From a checkpoint of a small transformer trained on Wikipedia: MLP 320 SwiGLU, 2.56M parameters.
Each number is 500 + 50 x the weight over its row's rms, rounded and kept within 0 to 999. Layers, rows and columns count from 0. Numbers have three digits each. The size before them is the row's rms in percent of the matrix's.

# down: layer 2 MLP down (transposed), 320x128, rms 0.0527, rows 39-105, columns 0-63
# gate: layer 2 MLP gate, 320x128, rms 0.0611, rows 40-106, columns 0-63
# up: layer 2 MLP up, 320x128, rms 0.0596, rows 40-105, columns 0-63
down39 103:503424507549441525519489443431410408498543566638532517602487533504488466591496476454544576498484496601423501399441565390520524433450484451476546524475528536464503574586501476486535504508527509
gate40 096:543451496506494496474417430451581435545506561453545476481482505533520540493534561558508472594533514425502501450450576501535517443431475496487426561481426473490483466392491478544456459404400519
up40 092:512457509465571541488469546497537530398488520529530528453596531610502504517507510468572442533621545521522533485417603506550563467361480522465466491446445432494445442445506480577466505399480542
down40 090:531497543423470539479538514521479502524508549624506504522458493509417539482539488440612657557559389500417513465448453435496664584470485496483498468436473570452494571468507444506539528463462479
gate41 090:449430450511432422490401485430484573416503462512467549557442488477423491495497476524447563482487466437408504521525471381503481478483457464506542557364534461478464488551477467554538447508411556
up41 094:500416506486532450459458428556454524426503443447434508502517429468475536538524629530487519388459592501446557487509433492519422455449501500492517512521527450500492525482480577517417413499524563
down41 101:506537515528558462562479478507541567409516498551516499454455507467620474430427500459487555544504524534555516557549387522482443502517479406529511522542485485548438474573568428577447518480437545
gate42 098:557567554472425466455500591465457491525560458507423564567515499558514472425469496478496403506371495549504430488471582487559410498525489414424508468521480414510550476420529558458472618484520545
up42 093:472499652483469485392520595496428523541561554502450628543434455490554482463510524446479432565484479518530527466417594571484494506508464429349497494473474467457528507457551414480452593515468543
down42 090:484609480480435525524451480526409466431480588592473543524476616504520498484536483386584647566564374450476489568485510502544461472516490487509422441564533487547560470561559430485486544486540537
gate43 106:416485485407490426431500488468454535594464482450471405466472440496446517560459511554520467503497538509458524520487465477443479440457437507553465526485489546447477378452557541528561477535502565
up43 099:460502554443555545398558459491460511493566450548543513557394472440526499553523491486531455563505563505470573470449479371487494508510412530556462536482494539492475389523533480541572452456434570
down43 099:540552522413540466526561591516458537429496449589458537574530475483430544437559552460482463531526475452463536483382456454456439500432481496397592563431485470461483630458484512521505515477508501
gate44 104:548365462514589475510449487453504513516513505536503435416554534524407451504429541499458432535460512519490465392545523549523513542499388500494465464518530542520482535403495481479479572350468538
up44 099:520477460466516503479535392579468505562610505580483498471451610479503492573423657512494514440521574440537420527409450548539547509519597490401564538516605501491496543435467471535490488550556531
down44 106:517505490515456433476508450580445402503535500610537468532513456509399544527561538644543406495495554432452558500448483520561495494566386482543518521545576472546466615481460468534485500471538527
gate45 100:597553557484497524411511521456366442508521470455489521456466537548459621508471492446452584470501502519570462500512618505548477545437536448519526505571398367389520469484488540486439494529472467
up45 105:433488488411539532559481515429504502479532610470449463444455500460551517532557413475549464528545544429512557551393533494520503470524479471525452498453517514581465385472512483495489512586539621
down45 106:513516456486562471458582418538442482570569532572575500469536491506524498411506541458483578496520511513446490525570456531448484513527529543461379472626481533538483415480494526471470499430571502
gate46 095:601476586518410518449571531523526456550481480489533561548458504508526528480454598566492510436569509377487522443437547508434450535598491547516607484536514560473588543572554496494517499526470470
up46 088:493489487498434512467552478448413477443458586441459532550443483510567515445607514540541473481504449571493373401553488489492419414425421534487476474481461469577470537520528538536509463564557574
down46 096:511511530518483469481407519565580563530496519445409515490529533499490459491528523526405419531450511481521555511435521585439525569480381473567544472622461509422505467517561486488433516525490479
gate47 096:504566473406491570462483509479536542457410468482542496492597471519514617491557553621464474521402530486462558465579432486484515414520421411599471461478449538522487517528574476572531420477421527
up47 097:531437530586468439545469508524469475543553544500497469560507561533528499554441481434550474533590495624502512486437584559515524585441563517390544550503520532464555479467443524418486549493516477
down47 094:475495522553530525555533471479545505522570458399487476524432574581468517616452525578384351493447475528493472514459519497410460488452563509431497518477441479549521276490428444488515493534516425
gate48 103:499555443588580526457519430523558453561570446479531522428588563421459512510518520565469430430568486479508494454482608497435590472546476473412538496554472444557473519561480578558472482501508452
up48 106:466611464501505522474449435480593538500475445481522536564475516434464498514532493593463512497502510473461449452516607574519575488546475574475529607552420454461449498522406496491490543479545434
down48 103:496503525456456475499474504419471568625556454597588506532490511499469535494562518455602504498494468496571608475509560530428470465484496471405415521479513456453479551439531572497439583506506539
gate49 097:450502505520509449565406619456524555485524423482567495463450524466476494375588492488467397450562549513582500587547499473453446431533530496406522541475506551527495508481484523500423430574526416
up49 097:443506481558571480553412468493503487510601545513626491442504530460443549432575502496551492522455452491561525434497354532499582478483492524462447477503489436462515506519505461416415526542442599
down49 099:482458593498499524488480473513542497424484531539443487499451550478523466448610434452536508481546504526538576658463507461432521442478515519551516544414486450506547600487444517478517471515482429
gate50 098:471542516591435502517486528478526568543467463504462506455433469548554591470521493524557452475545467544459554571520449476495456460420517507543476445514445530438411549519510460502478477543489479
up50 104:613431516505501575527504496576463487494534476454600497520441440474478547484482488461496523536519535378502512519507527489522488384549560519391495400543489446505483427510501476499508579482460487
down50 100:466549520514566491518548503525486577479451533437527640487457427406519517497556508566459435453401595463637566454464602459400450445535574564470591502495520494588516448467572477444471484493508481
gate51 101:495542482511510494505559595483593533578535484469477500576441564477590469537510595528438503509466502498420491539442456565509622581530540502420462538530509502493432426454491470547553527476451453
up51 110:466484600521479488521461489509461479520510443533572541542445500441465437530502426463479495450577578506613585473566526494540490514482496473511472506499465519501545495567467602520478424485528556
down51 104:534482584475433505502459509502487487484493519465531548540477487499530390419495422506541407448640589476610658551532457488478479514506483511460497456487564493487500524554474530541544423535513564
gate52 098:512479487503586510547428524562542507508482386529560565530496493596442507534508411570543500532522503494510533393488516400469411534527486529510543562449508462454548494489488487503489474427536597
up52 098:532432411526515509478534475505537457575541503476440514394530494499514552537487544518541521496497491477529446416540480593500466541562534548516536415598503479522491422503514425513586521506422455
down52 092:524519528545513512504467477585446592484471533449437511530477449536476433458553572565454429608509411528502419448484457424462463487557502396556498549540463433477521327472519474414455430461527579
gate53 100:408472432531463487565533526424502508489596463496518480520544489521608526517485476503505491572458548534598524469390501520512598506501487543558467429537509492514430421580477430490468471424419590
up53 098:494554553485494434495551529578426481502450465490463547518513493561541420501413385534488499507427568497490453514513408430461458527550413563475431427525405502612476435482528581548444542472456471
down53 100:537517534447547448488627538480396499548468447375511479442471470459539476455461492502439452490466435520386458490460493519465398527518398518565508454437506481500526547556453551566527546490592504
gate54 108:494502458446505564588409507419447536440533509497454512509486578465615542504482508544515441442476439537603463570486476473442491486468477468519465432538566535490550472469528489495465544437440448
up54 108:459601453460499644414578533560473473454440395530484599486491470465506491388529480475481474527461479421520461535439482543444488483508555589512424474444489497589528473483482535489419549594482436
down54 109:472535510524537445480566521505477502429431412478641510540442489432532550402455440428497578489467440440467564417435467511526554561589529534532373460397538495518449544547509538486496430419494511
gate55 095:537487551533476427451529534502548540517576570548497399513485499467531503600419507458463571449465426453488490518458536524525493599523523462472523485535460558435536507562563554457533463457547528
up55 094:447596521423444527515574581450506523563566533570545501633512463564553473565506435462554520474500437547549441624461523577517570476518524509491511522611515529460510554578605451480483489523461535
down55 093:482546497548430500480508530434501589496481532652478478478495490491574445516539426335563630571548448408526496538475553521531559437517428571525563424523573525446480397503530481506511495584531496
gate56 087:572578553574576478402547382507442575519635491510532439452506465503554560546434398534478451558446560525568474473514518467483497566492588459580499486535521502475489549469530435465498483506572475
up56 089:494401595511549500420475421410502460497525550485490462553519508524507460520424498544539467626458501428522424476421475429549524479509562461521551463475502525537562550496482516455517509500482454
down56 094:589585510462454431441582474393559570434527502348365508406477477525509510469584497469528435423580564461561530552536435488492501416540515450485388538502497544568501499495544504493498458484561468
gate57 097:535515484473488546540439517517536549534473498434531485486490489589542522603433599496520524493479508586542549434423487533438504564529465525490509508546472518499503433555532468494576435534562501
up57 100:464536500537515490489640519547508507514556489499433586448521487436408561413503444553461500412484482559485512509570531501556426474569453509457510506579497453455413560515502477534567508420497563
down57 104:449562553436545478579432525566514512454483466486466493539468440567612525512517552529390602516434535476500562482487423439419580441477536467513556484411437488517472496479555529426582517543445448
gate58 097:500584523465502514484491446459389549526569478525500536515480477404492487559506452527459531513443530540461414539420479582526498467506457470517428552456533495363445435432516571483435488493534600
up58 103:410527524528423454422483470460459481498538576569529444469494625482485536569472525469437480598566542542571382528495442498531569452494515455451520518434454456510493515525629487471459450552450547
down58 101:410589515486485510479543475401502516495492563585488547532462563530538445418571477475497524571629470478529549533564370453616458442561540549534539452473505481513504558506548523436474471505543511
gate59 103:435458519473509537469551650542525430565462530545547504594546532567522536563459518501528504458446456517449490456528414488495497492463543474406523496549525473478429428533482512463503497470553417
up59 108:520580450527455461541475391480479602464600489367474516433480459507440506413542398490454434492526551531552538531559660495468456481512540536574423510436505409466505531451479494476552572528460569
down59 098:533507526543552514531522545556405458427596472362462503458403515475532462443432468499440355504522472537513447507563508468449445480516488441552506446448462502463452425568487511475544426531482466
gate60 108:386494532556538484501589468545508497480451493531532524426544494510444478495488492558508545438473537544440526494462442493473548418475487405561528496474500504580452474436541442508452446501454414
up60 102:524440481519519483498430497548459580477497511470523421413457512395421544512530514549440498522503548465558523489483517419417675510494516585547520540518498464426485466372494547506547472533486537
down60 101:473482473502559559500489519538480413440528489492494598545458493553516484507504424318473529515432414538456491568531489469537471562451509463511523585509511456469448584609518487484484460481455550
gate61 108:505517480474478560504485550530489568514478613509533430494495533434565479493529493420435523526542590440527586498508560517432527537568461468417442525446552518469563387564502595500499589513560464
up61 108:505510421514515460460528505471518407570458460473466567492520467476541490522525527489522533519488482462514511374576440534552483402535570504419412519520542624506444546469456536658539454586578501
down61 109:462432503528450521501488521502536559495382546463432486529424436505582496542420529462471481534517548430510532471561489510498599437441567500471439558573585430552497399534477486537585468515474498
gate62 101:519470531538473565520519471479540503600508435501524495474510402489545468509476539538485531553485541403534460509464508457530560578482614496534496343538480404389536513434439485504466504467525474
up62 094:548514477456520644497484548467509460556563582546572420595457456511493546426534558484568563445498429481602463500438474469536461553520561520532502483512423535459511449514503518520547477441554446
down62 103:616423487512529466492467501455488500487507508648558568460467423475496510358474494490573428479513492468538524497438425472505626473515550438606487467461586506391432463403554590453480470460565509
gate63 106:554552434532484553526375517499512548487584454437503513472399490629463538503495429511372554554456443523456428510468517515476362548502520530525487470544473483498488551401613432467521518399476472
up63 095:504420530548498429476490526517439532632414507528518501530577479463471470534481506518530472483560589418556565552452534460554590434515441484470445490425533467484470427460463548516467427516510475
down63 097:555551499497460504447504469450530473464549447360603501458506465462489470626438538460557533545485580415506586532517528476454459553523539554477451476540562456465467529519541598468520419494461540
gate64 105:393517525435490425462470485560493493519533537545552485587569479460461497504413526462480528513563529524474487493544525530465491410508402516529518567486623592510574487440521491550444574443508442
up64 103:490451533507548494543551422464567490528477537497521484552556410544452548551586489513474500487578529488580561538514548466496452549551550521565577479511484418558416517423480429451596498522550608
down64 099:553550422558501477424608463525437617490523518404540515504523471459467562441446391614509410452447517515472459494470521463480496517500493451446496439449533486395456538595529516501591455529495495
gate65 095:450537493566494396467440431457515496539444518444502469449507400508528528488502526522464469560506410569456420468526476434513465503533506505509500561451487398548483522495453515421464476575529528
up65 095:498552478484480573501606532572468512489591579529485568486518592411553516550501464437535477533553543526593406560500438533445446420532533473480468518594471561521550479511537510538467407498465638
down65 102:426468507462344455501486531539357516471485478531433386487552532454519573421496436498472418493549556490457545552552448494557478539441460483572496523536479470440508530569551513396553500450514455
gate66 099:511528405513475452523490469474551529534550543465519496509422566499463620490499466442485574470437472582455559484504448533610604471426543480464438488469451560439457495532429536434457471473440515
up66 097:455503460571492466528492433448575499573597445465542409485521602541411510560527504467498488473494485581439574421569383508608546609582472491477481488527435511410445433500512520469481479466497484
down66 092:482574478548517425545500533490579495478489504565620505424455469507494552475526478437621571460531475487487599506537437529650588541528534450512468422473511498551534581527556566535483588442457513
gate67 092:549488538452562426471531439480511484505463458447452493536465492467453539434526583599522449573424509479544487451566458525515471477535577429495458530509411449475514473544480528503531534471482464
up67 085:496540426569407479569404441552504528574511417456445432502486509567549514588443456433438494443584511582497429520496583506524460476529487543553581508516591542487473481481464539460377528548450440
down67 088:536395447505469536464440498528510504507593434367456456479530478535520505588446518662400367496379501479493485521447543510504520492544478548474555466543458431418522364530474476489424492457439481
gate68 104:469601526471567493385447470479527526505553499502533623433421501466509427526474374527471532584517496469448550469446567566447517530563479465544485484429495519532452468483524414526467507478532490
up68 104:463522490476449402433498472487506474476484492463578501416524542568471474525405395587432501542507424452442520450471488586491507487425527399495490508496490412450574557459587509509549510447599533
down68 103:561521515474525528511493551495447541544573440600497468463425519516387494483510560627558559517551441453502504476394528502552542514511497433604462517513459605525494530518512597515364480504526485
gate69 101:404510425521477465428487519406461499466551619487505462456482547458493523595511579492439507632443582612546485481365485457530487538457470426541481475467421507534490458467480512529497450520481511
up69 096:531394486524452538515556479523523512538441454515478615528513508554501481492441418460494506398518384423439384514542574549411441487484423448413537437428498484548470577608477443497500560490518560
down69 093:515511481536525446539445447626576452534506432445437509559536491519527466507530445541485499472563488458498510457512511543409450461494484491542442473527430509484515490524498540489551434489504501
gate70 100:511559504610458485399548535514449497503609510460555454541543454473462501530468608500492487453458558442483466543503434513479517379535486477467425536490548409475399532410518521502544483468491509
up70 097:524531421484488513530458520405590469507460478554463484478465436502516505501488503545510603538510407494571437425449468460595468511431621415467535474515424420504532536562523540424440442442518537
down70 096:467471446522578525601474501548520428576472369457452532505454544471514472599422517608411494551511492549437458497504515451367368532490546511522587437491446496415498512543549516524483414541478489
gate71 100:499511542431526524492476471427540438551589447534467497524478462393554493469458536615483341488440524544428512537527503429522490534441533534507545548459523518547423542541537534553542505438467497
up71 098:500480421461545408508528418594516521465544507531553440504511531450423524559504571501474545506427490496512454489532570538478495405566540508487539438567559506449518442513517544375432409549513460
down71 098:464444499483494500519498388509558525514641462523453511468464501483501459561457518467388398503472482426507494521485527449399435441583520532502488496469460502517449410554467457423504445556495437
gate72 097:554502566530486478507597396458520479567564467466439521531535550495628527571557472518425472518488455497462529500430567526468567524563496460489477523513507530523570434453442477490565512507440546
up72 100:388485611470494536572512481540550434451481491453467588416556536524548559539479496504431410457449539538467485511577558480524446540533516499523516477536466435455469544487546431414478511478549484
down72 099:379440500464455471414456444581457478383549427594509451440510517536502533501475549498571478517456512492499492536494431496438514494609485526443521506407408473457419559584514514490520525492562479
gate73 091:599478510538538515399499528476476560446504519553485427561479416480511415552504509524531457439500451458521463447496531560512450532521567592500517561468452564414488524465514517494533567435485521
up73 092:492467550496524449518449540538569493519529485495445544399463489543496522516482511571505538505542447415450498485535459385513487442505497439539449565472466524628409531527425529520536551489557497
down73 094:478514558420549540551531532464544409479520508560503540468411554549493573462547499486524528436616468492506544512539456466564467467493512529501491521422535571595422499502500549528434579483513451
gate74 097:552524560496557460459446528454603582632575556555523553429544520603493507475564527524442436464520535554579439487419542540557478432503463530551465543496595527473509535488541542582425542514534487
up74 098:471473515516505460585498523476452522599552536394432588425500586558497568518462543464392585512474466531501453492530647539545537480562568589519497494538549552471424484490503456543483500533495463
down74 097:560558457554557470476442535418586526526516571515490573424540439535498526418588566447484399475586443495504497452526448540568481530405511527558481520518522523513561555502590467482515592443461470
gate75 101:523438515578558521450467550512469534521552572515464485541436445526398466474441626529478475539443540489470470494471532589483434519549473562468483507540507572487598483476489490399503539535506492
up75 099:524429453444431485532538532483460524526552534595498538457404485482512529391536503502442471505490408533500399455509522482481526498462472520613509529460467501573466510510504562459542444524387477
down75 101:492445451452524427524491526543524502435569584515501479542472550514523511489557598581425467503491467465512453424526477426457537628490498559572449493518397432504469446485469514482498488541435392
gate76 104:442484578496521433554510532494547484470402532461490539401531417436380539493436479594508478541444501517506570494531458468457456451508525518471549417505570528555510491400499464415600496468553413
up76 101:469463470358560446552432609589568496506459542511488514454558448488463504539565513536510565509560561559478562499489557433490390473459473469439456471575520458495456525494544513542449543471391477
down76 103:386525521593455526506598487486492524439480526544549489581410478516520449492567485405479468471462521539594505523441534577631630509522450463602484610510465471456549536493458507500451467552463573
gate77 093:473515459542501596503568549533419518498466518509573463491461526448536442506403515442489423498522413556394428536439508480535533565552523512449478442536448538424538483497488473536467456461458516
up77 093:507494487539519562520520529527464518499514399418536557449534515483496503527415500422468446506469455487461459462392500496535499490503477536476534553492536506469520507534373522521478561485543511
down77 090:468410425486457529485581517519479423452561518573454502488498402492519550597560545367464601465533538604522511459384481609547490522468429485553406659488448535471459591470495537547492516519545474
gate78 098:532561516429462502505493511401459511430484435488430559410523511456504601448402483527491594458437562462561497494439484495495529467465566507466439492522481470498437501447516383516540478490516555
up78 100:472500494470520517497543587465473454514529573487425476581523483480468503501429490492458482500598438464485444455484474499482500574509428511599399495375550539418491434495522533497462452412458474
down78 102:597495530485545567555516538472417533420477501534530530492617455553531490517529504487578352421628546453493435448523511489567465524481481449499394519476464591486428537448478385536529565564455505
gate79 105:476499460485506480429512466434488530439532417512605535467414483496576541403537547560517478515490426558495581513449455450481471495579437518422474492511482556519466391460500429470504548509434378
up79 102:529523435511417510590559440480518501486442482522491428465522532452586505562442481422482499505535494510505489468517413494481541395417499561449527448479528562620474523548603479457523433523506471
down79 105:507526477473480461496448482397564558530494457511548481601500492493497552590495429492503443527480547528481513382444519500372419484487449490481509494356516576524578483550522531540524510539557415
gate80 104:510447445488536541403485456493467383517468508530546453443562562475516562491478441511510514522528466473607504476536565454497465448531552447388486504598434412460457526574477512469501434526434521
up80 097:536618473543532477500561498515551559530595474397418540501589516481510491547501508519496456537516509401542423468582569540488511511479473581535492516545556506545567509493565545544472471502555495
down80 100:546421578485496433450430481565589559524506502325550539526514501527495571496479562619475426523433510427514449521438399463461496445560472471567451473568515457465495426411518517552430456471513449
gate81 104:460431477539502440468468457579450559547586521531499521455539524426558529470571558529487470585466482437450562485504471469558518577672560386407447484477543491482499463508530461488522498459506550
up81 097:443506410415534493528510576514563496419480505512565528494492472406443554507458449483554514451563491611490475569514475467516520493492463610503536515585535509446471467572523539447385510535494484
down81 101:503512434520509450499496489493617508431493547481442488443529545481525460446464485639556492454549468500449560581521533426504528566457523476436443486531509587452531545477576440493573535486531482
gate82 099:497487593444493491535584561527437491523497564510439462517489562426529607466417490421474465553457423430501542572486564529482477538608451556477440471508637490479575371503569518481456487457456472
up82 104:554487505532510500515474429415486537508452503481535577511426473514388509524553538532490521421586553521495465371474385497466417440453630526502544507502457539510505571528431451429530467554536565
down82 097:567432508511465591489492474413519535588431489405494521482496452527480412495482543625426383451572611521517473416565461473374441539475543534527520487551532456459474465487476497401537435461505542
gate83 098:501495461515453523474496633523453523541528502538536453473539430471470533480423486484528513494547514512625494549527520506526506503579642497390480501555401536456450463381523521472559505570473528
up83 094:515458503501466472585501431499560573501408502360490542519467494572466511420485510486494466507431514478437494465533490506516442468509435540502497499521516451614577552580481528472416451520468438
down83 098:460450517541508519489511484539581411591526442457487425456465524507420521592460579608554389447419515523376533489509514514442452606455425518537419551502524457534525466567456438446515481525496490
gate84 115:466438493507544499459465539499523533563483589469462543619481438526524550502555548614471446466475492475461468433479525447494426504509616522468533476482505498520393501394446581487511504455470440
up84 111:519581482508496570493544468547519495504508417462511434428504492616515461537410512411526565647522552474518567483510605471496519523500529413550548527479470494432449452534457497591471410426563552
down84 103:527509571478500454523513583461551544541522466386583475467484598537475483547379474591481470536519572490582579588555504500393397519491425486534509481471446423445483508510464449450494470453525423
gate85 099:531566514468455565514520521530506563478463546475534544555441437502528484513507416427430497502506526561484509490523533567554528492530520589402486479512594417365548528531517514519567477573540490
up85 101:487504528490559537490474506527446451514529506526475511547463479537468587488332637503536497445442460550575475406574503512486475519517550562486459485456544474502510499460499476530599513504560471
down85 105:423481509504520451521435534498492481527534455469486475523443545460471601524472501615562595506469465521480514514521498473460578409541462453500503506387485511451469476595568493516515536539578460
gate86 102:477465468528555501413498439458450485529599480494469457565517559615550432518538534542508532604535560441570407463450501570505443519516512609407616428478497480495502422471468465554513448486491492
up86 100:542446485439470544520539418553467455453566488512545500501448472571537415544486454477512529575483594599437483466508511557436474507458474523478490553529549491419540478577450499414536531536473531
down86 099:538523458454490555535554399544566445425495539471614504486512499617415508536529559446489568484573626465509492478480442535578498528435416510481457448492435412449508559629516431494522460491450523
gate87 109:500611493492499454488570422360523457494544590501572503435506509437497523537445494459427514496466500536497438491461530655499526524517521514399474496474536457471494519424475452527403528457519463
up87 108:497507454513392565464476544416478493485478450489497562592455502429464516518495535461504564578531438401463532594427433534488565484552478507549564463460478536422504448540513440578505451572461478
down87 104:497527482559451439508556516499561458442468490538525557561476558471475488587506544408543628472492569499523500533468415556480545466426589526585544436475561483545499431501593460417499546509441458
gate88 097:577447532497528459492548479451415497555417510552544504511524591436388540598485487485459553447435537450534417456484521543536554495484528563459535536474555440428491482514471526469459459516409559
up88 098:524580503428438489499479470508488586528587448502548558502497532524458431471450537536505525444461568484447510510467405435567610492490514540572476483554565360430450466438529517572502400442484479
down88 098:411496529524543427442529449485479577466419535517514504521410429525452424568515453504484368474507408517464477460487412524559535452560438440443502471531541467527492337551557512526457452398488453
gate89 095:475561460529404479436582524562525491584509398483397479443548502416516420489557554503482497568456395461578429573478525501504485494412496419478463429532465502517483477491424511459538442495492544
up89 093:608529495536501513575479470647499528569550508507541486541448504526463472518485550498543479546475475489481448532445519472608563459549576541628509399517473446521540444539468529434420508486488474
down89 098:565595502548553506402518548474513523595583541426402475494507528506482419511478575450416470609433455473442540599452428513520482488457452510469534432457506455366478546526559597484546549530553486
gate90 096:591516433415461485465453513497510420425490476443547489584512475479442490421527511476476497507435465476468548438523428406522459526486439542497471443461460447545476517587571461536472509422461425
up90 101:601509373506549444438506499455581446424493522396483447535482535444462557495475539480419460581544446459540541469517475474524460447469474586453422473473474434492525506560476516470478533395512446
down90 089:483505575455500553523475516428414448482542536589547523470558490500512472436577474324544589512483443518522501526574494487492511500517495436407544420501507486476503608479539554512504492503519507
gate91 104:505449502496486517493501542600431480432534473463483517506454473498361459553504433497458559486557496506462526485536525455561469461512542477496386494480515412502425448499553471528455496532500542
up91 104:440424425438491497500520556571580454512545450518592428430483528548416498490532488548487458488444572456520458513568503481525491513508458481444463569559487475511469511488540531530579418449559572
down91 103:483496522579525497488573516463471490411548538526473480485492507573549458493451445397528599482415485525559507526433475566457580540513512531619479461483530527540486457505479563517542475445391459
gate92 095:564480503364481495471559489497575541507470468405473500515526457424617483568535558497567505465514413425473513512449417528469542538559538589397509520497509558577492545593398482424553513504529512
up92 099:439547440513476507489430456500476530483448467474417491468531484509490390494563422519617490486461485454458543478592559484512493502513542445499521612471458521576492611484459566542485534432544503
down92 096:476534482476458515527535433527451497482366578534510579539518448538435461482525482443486523516527443560466540472460533542549476500418517465596589451505498451471548620496561493499521524510421562
gate93 088:548520421461496548557465394545554530544520602470445506566452432444475517511445540404472489487475461624515515479488551506505524546480511494473428461515453594555574479514485474436460514587450509
up93 096:425438523476470524507578523624512453488564459531542542549585534533453479493479512558493495465469490493442527463627460460489485513574554557528625561517459485462506515454635465497560496428538467
down93 099:513552556527587528538411558486448443434576524501514482633508394456602487568524521585491443512432486511529479519434479537459508490585513502508604487442517476483564567519544515565515411466532450
gate94 091:597517503537483448471567476570460410588518584502536412464531521531510458506489530583506534524488500496520503506433639465502486505470512540449406554496580613570385470526355567428390554601436476
up94 090:470421571379455470583528432576525543527452470606554462499390540612469587533450537474538456482456518558477515551590529572543459499460516499538460578488571525513530510537602496449551499454480414
down94 096:493455518464488546552463465411442549468512456647432378554409482509562557562433534448496504517477519527475540518591346569551489450490544452468492497512544435561525504476490477564530478496563521
gate95 096:466524494436555469570466519423537497551546510543436605529467533500483537485397488474474473424571472566535474506624507534450403469545496548533533577419434493531387460503471545505564553411506465
up95 101:490470543511585510470474380528513570469590459561518421495446574515554426493448604480540606519473438475473505512546488453491531536543522550516499499386481580477470544565520502603479595391481490
down95 101:515532430411490507483479530475477443452536503435420408484523541481574461465599493564503504504485472573469496559539540503493435554528565533496508387472507512469517553579449489538551541545414558
gate96 099:566498533441545553490555429516506545565580540606487445525491534599433440470555438539424514590475474480484517557530493435447449476444594628539461441548499499499578449501426503470451488417495466
up96 101:511552453487419467550477500508441435578535399441475521568387529482497538493493507440483556484528531449511486483504544504603542422504481500468561440521499492448414455490570528612498458554513474
down96 100:556442498469493556461484478512453431555522485350449501517495468508475455487435553593470289548546471521415552520516638400388519472528478561510507517493546540445558402549464477519431526450476551
gate97 106:485444502480552497437566433534487495563509498496510594530536509546566519455473528568525481584436508488505545501608580465428430440558520433450431392489440463584531397419527570556542584537523530
up97 102:502375584504436419445387495515449463527411490495550506525564504567475516473540443507548475582533563506484563507468587521479494436576447497458447558507513591573469493509449485473481532463422504
down97 105:505489530584526426482466548523502626571449474515484439581506545488505448529513490469567548591534462491491490490477487561511648476510491435373432519538501450576462495405547436565522605446443516
gate98 103:526467417514486551427460499473540451523529471562443539456501500461564458470478595523475496561539448446509542510469437546497503488579486534533402484406492480554419464517591468422402451540495531
up98 101:525542422495548468547442509452524509519463476531498467413533536457562508401503484524418437496588501417499508436503447381448434530558569490525555523410459456455502517553476437548567481512527535
down98 102:515571489445580459453523480538424484591508489502532548510486551433583502431572419373478379484532419564453421452479438446493516510472520499395543449496449517501546494488503513524517541529507441
gate99 094:557499530429454566575461548462564442526553486532535528526538449458488569492447486564454510506506419547543496550542444563454491395493517461466463432491457574510487597545468484455499565620511450
up99 092:520428463555546469550587409542494515454443404435467517464543641479513539487512467532439530413503564531486500499455516544525560494530475510584512486541573447477497537445585511455478508459375587
down99 094:482532497528493463460565396477526530542442523398528505554482538450509545657489451475446424451418540527536459477434510529460435434570469454457571548507480521473552532459446387520541498544520482
gate100 099:542476543572485444405431501421431547489479468482584460543441466568455559577443445476410515591496550464448525519538517417479557521504583471470578519589531449430541485415475425496539464494576503
up100 098:530511582634490454451467604506524536569497458512518457571551486489542559591504517486546501506535512472434499540513489463475536543525571578446606511546473552456559429565500493561562513471551510
down100 095:520478497470480466506488446477549481554414512539519482457500415479411422478671529399519576512563496462442553451416592504514455553474488525576498499453501449499457551478480507487494569464511527
gate101 101:459492539473502481512500494579531455492557448459448550477471501451459567475418573480484456492590517457452441508533463470473502341474526482555501640529460485485393467573471440595514484532437472
up101 102:477599429474440558461399514467574523490529547579520484515517416488474430519478527501481576535398532443526561491444516411425520558429501488509420491495459561499511567537542507490531545429573492
down101 100:576543551519452610500465537410562447543465428503396450500551518503627466568528513625537385551452530492528576474559516466514407410476543585532533452490470534462461474451525458492534538504433537
gate102 095:503500478476518431478426506485464533590547456432447569469467530408506504560598502506490458453507456545517474523444563467548496535478492485506574498423476481417484447517422487552442476552458459
up102 100:521588497486472457466477533463571424597423526512531574510535539519543538556497408480461424580453470576589460515425475578506451500530490519578512425345496528463402505573583528497459479501517495
down102 102:528508506411484430430532567539528444610456441540461537520463546516464497501508416403462455525507538515497453556420451511457526546528462542471498557500504478416425443504606421558452573563520557
gate103 092:417489442496573497565455492544538491435480498467374458471505494512514514617463509480475514478491452521481398523470584448470507579435527590505593552430508631532446448577497511613482487572497444
up103 095:506514513437433497572588569559481465531366452483413443500513530503384526553506482408543530443475463454498411532468470509497518414508469555543534402574500512466466493530437550606527396521437444
down103 103:433464519460554498492413513430428466476576508491479515525531528386512498458547477435542578471717452485465464480608540482602419420457477482497504542471509463530446441472533542445555595488501520
gate104 111:456491453459544566462504500539581520495625407508421540480457566540500478515452571502473499530487463457547519467474504460435491628467572497523600461482436593465442390509482502602488499503486453
up104 105:511549482552530421538474521497464494508462499475549428549526474541575552488514499509483463527572499428463567546444511474487537538633453524416462518442465520482534527561503517540603497487440608
down104 102:462527413536558375578516494487474556520546542439551412476525543499460521473524489500509445476563471495445489442545433477451475500519505440551494451532407522513544530622512521482581522483518534
gate105 097:535439482435488545485512531550489510416486610492513450448494443548505438448467443537483489440489536513612515573477531453413426565518486423546457439574465440448428399428485523415478492476436538
up105 098:541505498596561537499413549459504390510496467487467511512495554454525502605439567526436389562535586486468421403511502552587450522493565584498492522446525471492544564559511403536574389456516501
down105 097:465461546517433465487513554497598456537456566384532510528500423578530484591502550591491514413545529484522638452670468546400494547481526557417503621417430519538546386440420453475533519491546509
gate106 099:543447551376498421455546525529492442594543463554483574469463507489558607529492549518554407483527445497498443519433435513525512519577521455625520535506471455420589460494469527494464533498470511